python train.py --hidden_size=448 --head_dim=64 --positions="rope" --rope_theta=440000.0 --parallel_block=false --init_std_down=0.0
Each number is 128 + 32 x the weight over its row's rms, rounded and kept within 0 to 255. Layers, rows and columns count from 0. Numbers have three digits each. The size before them is the row's rms in percent of the matrix's.

# layer 10 MLP down (transposed), 3584x448, rms 0.0439, rows 455-511, columns 56-111
112:168161111142128106133109160159091117134156159111139154153076175121161125165105154162139182111102175081169162095078168110121112126160111110178150064133106112096142132092
055:152151116169152121169139097133116119175043146104165128122172087098080156175138152136106145107089099188097166157084200129188119074175106092175111127126136143131135180097
123:098090137159113143175164136154132157140152106083083125150166142170134088091126159165117155084125151117098083089088104167116075161089202114146134159132098104120103086097
098:131132141151127165168134152178094106158123114168108192138158088100144128155157124142176158108118068087113141161098100079089170134120055133161172099144100084089154112155
122:089158103080067117123102166141113107138139108216143109100075121147140136095144075057132114176170176132162160099086139104139094099106136157135093073163107119182049130086
098:066147126157097136135096151126053179108125154092083162133134111126124085132177136111095077154099130102121161141145113139161150139108141127151157104117144120136095146138
121:139151048138134061082161175107134129129142150169163165120129107147169107094113148112114121116132103080118183174132156112137108141127101075076127096137176112130165183161
106:118097109037173124130158114126122136148151096139111086119173150128114151147165100191095124116113107078164133139132150120161103118112107097123135133116162145103119028187
068:183147134087113126209109074144132110079172113065122125127112131089171081117135150152135080125149110159134124158149126158143106134080087151063112176210092151083037117169
090:120145098115180133176108118085149118113129072099144075120123123121167111089081134110086133127121117121175162208175101114176121210059207166189102142082135131149128111108
103:129158100179136111154102086138117109125088139144129065107168141135102164109154093145123159082147145108133084132160148113168079134147145147132140190132172144142142138095
034:122119094169136059164137142086129092136145169127132108112110143088162137102138141112155147093134081040146122128156132102191097114184142167155132166117113091166102084173
114:151159130142131131150101096129152116120180112135109175121092100108096116133139136115098101111164100124106112116160134140109176106086129097127165111120116128137165145116
083:162161142181104113091125196162085147159091156122134135153074121090111147094170133143181134151107138117126179148142145156129087131129179056170187133157103129111116118067
109:064145097191123119166109066132096140132107109199151100070198146179065171131111116111173167125078131124190150122106128112110179119143114181090078085154119132179126095154
069:053109132070164122146181096131112089103097107065109172116161159116118127185135163114112144123115094126197078135144155100149119123184180100065143101158101084106088165155
181:128135129095099161152084116126143130119120159148152135125126060130145138137167186144096141141064138132054121149103084179091141158112146203116111113139126093089109163143
126:147207078130109107104082163096131073115179039146174152102165146157161143141160107120105188129078198128098093068131128071116140126098143089154116154125155130128123152134
068:127120087096139123091137121094092180146177080143106056108138177150090088118137132050200106141154135115100168069172115112092077117102092050127167168136116094031086109160
093:112185129075179165146150119066068095086107138117124120168123064184111069135136155120125105121163102168111152088131122178133088115138160096064087048076132121114129161142
072:184112179124112127159165121127115168099116057128126103146131090138116119123078209114114171123142103136110151125176096114028091117183110151104114146117159156127120136126
120:162091130133141065138134112137153135105113121125134112104142129142136144159087119148141187146136079148122157137115124100105158149086176116108140140132152142148160132097
111:255079104148171102143141126120137145132111102177163068119116185117107128071042135093132161118105091149152078088161151158101126104149184169084128115107113187098107177094
111:109122135143159096089144073097144046150103121166133127085163143120149138114153233101147150124140115076136110165137185093116124107131161160173086182196123149146121134095
041:104095101168129118104138102146113095122125098124204164155148133139135111104182121143107116136176097145126173112068120067134078087146166118196148146154118127146114144094
103:093105098120137120076072118082064162121186150112118091104112139119118137095138124128085089155101101094192122073109094129115157114089128147099192095119162108165181128129
089:137098131087071151123121049132127095120110066122102106155096102095117102130146094142127111157093151157086096145125160143186097153077163145126074138076147090135118161113
070:112167169232116142166147124098164162157101119143155174176158087114145170120031141165128147164113150117129144127137138122124067126091127120147148149166102139122134122143
147:124105067164141159113113090133130096120137120163138108086128167153134124111111135129148128053177120189091105078075131112080102073118071159072130094086087116113153074080
121:155122118149105106205109106134142104136154108150113110172149087105095117091173078179154136152149132148125086094133097143145098121150164112116157201106164161125124129126
114:162161026160131141093136137141191114130166085070185097075121156140076107121135212115119141133174106146140093151141134137105090165123141129133076095112146114138062088175
062:113116140145170062137169094133145140158139214111177160082208056117171139143092085120152088143118173133143073106136094101149092170099136120133081197133066120106122148142
146:149094125129152143123126094153155172122120156150127111099146148141114122142062093150150194137153143167085191147106097097094087106106081160211134103110148082066121089100
080:132149081127181111073129136136135145101162119105129120144151203129112137082147111150140067149100129066181092085088183103176064176139127126121143224147140085090086125168
120:121127128105143125109068088114108107089106103195139107174110144097141153184186110203137067163132149146149120134094096090140137117164098091074088199175205152132104137047
114:111112052163115072093155177148141128136111108152125024129152134157128107078074077134075098181144129155150115095081120092126125090146089107102095156142078160091116102105
117:113145138090150138206043133145100135153154126060147119140148156157152110106128148089089167155125134172149126116142070132116138167089138152085065132127143122149117127106
034:178173106153085118139128074166149143136099096084155137141118089186152194118104135146104101158150178115139148126168208094146100065135184163104099133131184197111142093110
061:096111102104108160086127121132173127146097069103110111179072147150149105061105123156135145092040138089144125078125168146185105119145072130199130138182167137136103104084
095:150099129114076098134110133147188148136150103074090141169124124156148115120182119198158181117155082124128161098106166171086116139147072157113201174039182165148143173121
078:094122109126161173160121177112104119158133164128157104067122138108131137118091136146052087110116133126112120101096100121143141094122138085091149142120125121145155146110
103:140160160095103104132116183169128100085171103093142106122096170181156141128119151145084157129073106167095099150203082078063137140116153136121141110175157068107181127122
078:121144148079139114122167067087078164119131152140111128136154125092124085124132095097079135088128133137157166172147127177071145138100121151161145110097136103181203095168
106:105088138154145064128057092162150118162185147096179103131180053179115149165113165089156119157126154138108123093134141087111131087101128092138155139132116151115134124083
083:126159092139114191173138114130190122123122163138112107105153143100147077066119066115096127116123201132146106104085132131148116111089131067142091122153133126125144107066
109:120132114107156120081163137062092075113142124143143097077194128141184131097078131054155126148163125166148179065126115102082137081188127139105146162104117154083093175132
042:106106188140127154106153147160173170146107107137118083105131151077122072127113148130174170101173130132131096163165150136123048132177140164106140156098119124113108131110
112:134165031060136114149082104091135141154073186154084102113077122131079105054173053156118141122068092087086124182142169073109103100071139157136134132124105122158114083118
118:133183167102100135107156107098135163092118138086120141161137182130115110142095054099104131140151146148126110142107111126042175152156106126136135092163162096104109120135
035:144152103129200175090121085127110163114139090163122177130121158161101168103099090149178085145088124145107147152208115134153127129179092173128084095126094111092148134160
110:146117141064095137106185120084126175143179187107139129107114125131126107160107118149055168097089140080168090104086121079108113167120142158100153091068163088058147085145
113:123156114044119160065106118140173109098121118100131125144115100116158098084139128160086107157145106140144136144182182139126084077129134085206138176167074147140143097110
152:147094139116108103105096061184180129163113158127080217101172108148121122162109199154178110123183132145131137054165126126171136143132175111120148095114126136055103089110
137:154171148087127134131123158117108153147106071162107142142131100076122088054113129147149123163162095142110167147116168164047121096172093093181126103104135110143116131074
096:077155134131159089165160198139170114100135188101124149082133132133155164112141129155095127083146102118120066137078073099102180120155122135121100119196095056097125105120
105:156170139113137090162154133115094086088129106076132096203153125160092152095179124115106140117073112121217135119144106141094121152161117154126160107153060094156148085156
137:141150115116117099099138176132128170135099083171138154098128119161146142162090174099117180113184151152057124173051146127151123195155112095160110117141113071158130118092
# layer 10 MLP up, 3584x448, rms 0.0848, rows 456-512, columns 56-111
058:157157076163111102131128129091179164184082164184127148096136109140077137215097112175107167101089120125149113141108120157148100037090111058176144194091158125116134090139
121:150111111083091104129069124118122140202169098091161088117087147079107093166105111083133084151101156107142092135155093098130132063100159119099141204169083118103115155064
101:127164136097143116120153167071120095204143131122055212174190146114095151135146084148092130147137159140109153188088068122107125169070103122162132138123141132157142146154
124:093119097109095128120133102132074111105094175130136116109162062106123121149067171095150140142133108128161114154155085157182111064116088128136105142155132141107087185121
106:067155105183128142115167139135078161111092140095156107149164142141129109147108118134080139140122101125050173112068108173119155142113097141110099164114123185157122131088
110:127111171113142097087047093092126156116126172118123076063132156129147108098131205093131156146050126145097087092138115099142174130157131086106068103124113147085068105053
105:174124175118207114100144051176151126136115103120124142146131152132105105148171122170170169159119117065179185141112121122154132109155156167101129161134169127155126059153
071:166132103181115173153174091184132105065194166132113137085157157137113079214132111088075158145181160109072111119149156121137105110195095133115102076134079109153128129079
098:155139121133163165194167100092138213106097162158144139117161128132133123108115088134144147134145157092182139098110157165143173156189147135098117139054130134058124098140
111:118106099115143073155090142199083142132122116141117095126102117121124058169136123130100125140142152125132099122127107121107146153157062077124103139135135135187153146157
036:155116089097126164080145098143093094105164078191106181064153145132151221130149169135169151106089127116113072201124086105135115201145169120194177120121130054092104132133
123:125084167127132107112167144091072121132142145127144078127178134136158188144072155108058138137120122169125075221142140126120115164154138100129117103140144136116113126096
087:115077116169128114119152182117103129111180135066125132116112119064142164126114120059156153151103099180056151143185127079127094090092122119086148138111089094154160127147
108:125102133204150091198087167174120130089116108117132086113164120108172138145170119075121096134137164084112113137044147140140204125150171070134121138090172103093137180147
071:160124140124156109150093164075160105139107143123149109059127089134116159141121135118124106074113122107151124121104136077125103085141126120110196132159157107101123141194
129:141107095114120145138092187150138167149093190114142125145099120110133150090141142076115052165137174130116095111126117158120121154107114168148100136075087064090145144090
120:159121151095133093120098072107107124097071149100158097077058099129137195152155108131108143190131162109094103155072104156145098092111110094079163210060086204142093094102
069:157151136133073162155124129130086162096125157113102063171129105135034102109157136136155084130150109097069128113092105161151128080123116102108186116151082132108179181164
101:137186140121157100116110185172153153131100117172149116132092104094126122120101146151109113148108112148113138134124105130154128114127135097153153141131117082115117159113
076:084160136197142102139137075180098101158087147113118103174113111155105216107091200126097122124150139104156199195118094125134113103172116071172160149125099084107076169030
123:179184134167101140159078128173157148143073191119118151103155115077102109115083096138169165137153112107170141109111148123094132153131165158172060149130168145109134093131
127:121102108124128192184140114154193158161113107179190104094149135126180114168142109079150167131114082148142124137187137130139105140176096092129096165166085098197109107123
105:162128187173094140113137120144147133111125120112100131190121113177123097178147148104141107134166186149099123098124084148108195148134100112125164178145095094129147114123
038:154081194189159098116094179112150150147120115116111175075137140097121174157102165087090174114121078082096129159150125095094101122171106116115182118092159156124113136123
115:112128117107093160119126143152084125125163122137119089120112179120122123177134090092109115124190116078099150123036078133139141176094176161130112184148109047141143153097
095:061141153147153156127077131164127099157127133115082178153125104119079085215156117134122145083130205108149130178142138123128159088128098152131098123115143144123132088140
073:107116101117115128122137136145185184146132146151185133164152151143124133161127118085135079154142103126125099089146083055225163175171133102129125077090160106076158128153
160:165127023196173198152113086118129142190152107150193082139154099126115099129100162087101075092118164158123070119131127113083082125173072131176065138121137089178171178093
126:124137111107143116099156099065037167094138193168151114165125118096128148112109113186108117133153110123154075117169163127134122116181168143196112167167137141137128058161
114:096125081145126094141151144076144173146151170096140165048107153125069133072151169060177166153121141073095191130118125129065183152084132115113100113166186116181089068133
062:129137135185163169125153104123078094079097112115076116116166080110090118176145122101153145168090147169151130115155171085085141110110122112133111095150090159087117169090
128:128111077116137117120091172150128186141065121124115168099091165162093126092144169137130183134141113143123111111150134106152112110120152163131137127118181171120090123182
077:129142115153141163138074089148133126166174153126116138167198159128120150153134047100153071085140146084213145103198124125139095122121139137100154126071175132193111187110
126:153111132095106188120089114088144157133145148062113129144147076119071142160147135152143137142115132165174122115119086098156147138152088120106173134039161080168102157088
121:183122190108110176105121129126143107173153067144130140111095137145077164118113098124156197106149139090106121165154147085088051158140109215132102103144138117129173141124
116:078190083144090086129138166096166111161106150111199173162125131147153150090101096088151141109106164118201140147165122108138145097127141064112170091144126117106129098117
037:091187163065153067118118110110111090131085149116167139102169151128134131180138118075123143113156111148144126126158168105101135154117162171091117131154141108118169088099
064:136101082174160132154111164096131135145130166148118096095064183122127141158094087133136088134125126111126124126125171172191150117153135115096171125133087096166142117102
100:079119137126139131160126122100117096125106067096100125169153128147137150126139094134115120146146081122105089127146141135139174143123128044093168118141127148151145114115
085:121086143137118114184146114129103135154112118159140103088185166090142151154112127104106170113082136166093120108129126141095166171140159154141134083145074118142097174114
112:137172136155203166132048175157157145108113179102230051107172128110138190096166123128135121165128112156103085143167124117187130141102167109162107198145129131140102153111
077:106099096084164222067133092136113094142106114110105159125082122147133102101114110171066169134117114127139179161084136159129134091135154134076123191114103121061142149137
101:132154149137171100136137101117143099112120090097163109162150136094083149112095117074116153120098175101104109118142151102106074123089158083125098109126091173131092141086
089:129141126082098177119137187160139144122171149089124185093173119118110136157099139101154131133101131152099117137119152191114122151059161150169063157141068081082123148115
099:040171140078214080126154097143142076088136092135172136043100102135124106090046140099099131143165127154107128107122158175163060135181117228104104097100101096163116086160
044:101150202072142151145064136086161121153176186163131114140118110129131208163125151151133132175127168085188152087163131099147069093195149119156115174144077122094145113119
120:084132062094155126102144185209124172181130158086136110124132164128166133149168076090064126184118111158114110131093159159176125180078100153079143105073136109138152143075
113:122164141121186127123113125086155117165102155143117116116135084062092101154103120111126093083198082138137129092090113193168132114137099175148128160100167179121164115124
034:193088164128066181214137099160081117154080099126077163092167156159147125088115160132140103088129158162172071094143112114128085177072148124178066101189124128160137171141
114:131117167108171123118117173088093107171163186144063137134061120075119177116099096162058094124114030075127120106148151149089146152168138123088139129139165082141135130121
107:119156117131145161088063104162147104164134139087160183141179159142148148138114167161126158155160114229110113104126159166132092142103166144069183111130144185177149099130
136:165074159139155134158164168151198127153116118117092138107135095086130119085139130159143101196110127143103173112104148084156112165110165166101119124190147114164135116159
120:175125092128122125124130119165104128188131072159043102126116160163161121082119142171100136134146104112135113080153083103120086120176084090127117100077148072162122110156
101:133175119204087108139103150108110131131079145140100131166110116118147156150135132111133097141118087102097136118107150129113113136087084139137133067174118155091189179135
113:145141118160071170183109128068094099191089170135139140135129160160131122118114169111086089134088123088210146119127170093206120092147107072129150077114130084129139063159
128:158107155173125115105133070091091105138115223162151157100142111136108102110144100139053133192084091175126122182099111161148163096092096155129120149097176153113112123145
107:092117118118102037134121131117108142139104125172148155138105188133147113134131141174183150102145103139117119069171143108158164101077125109159070139175086082151211128092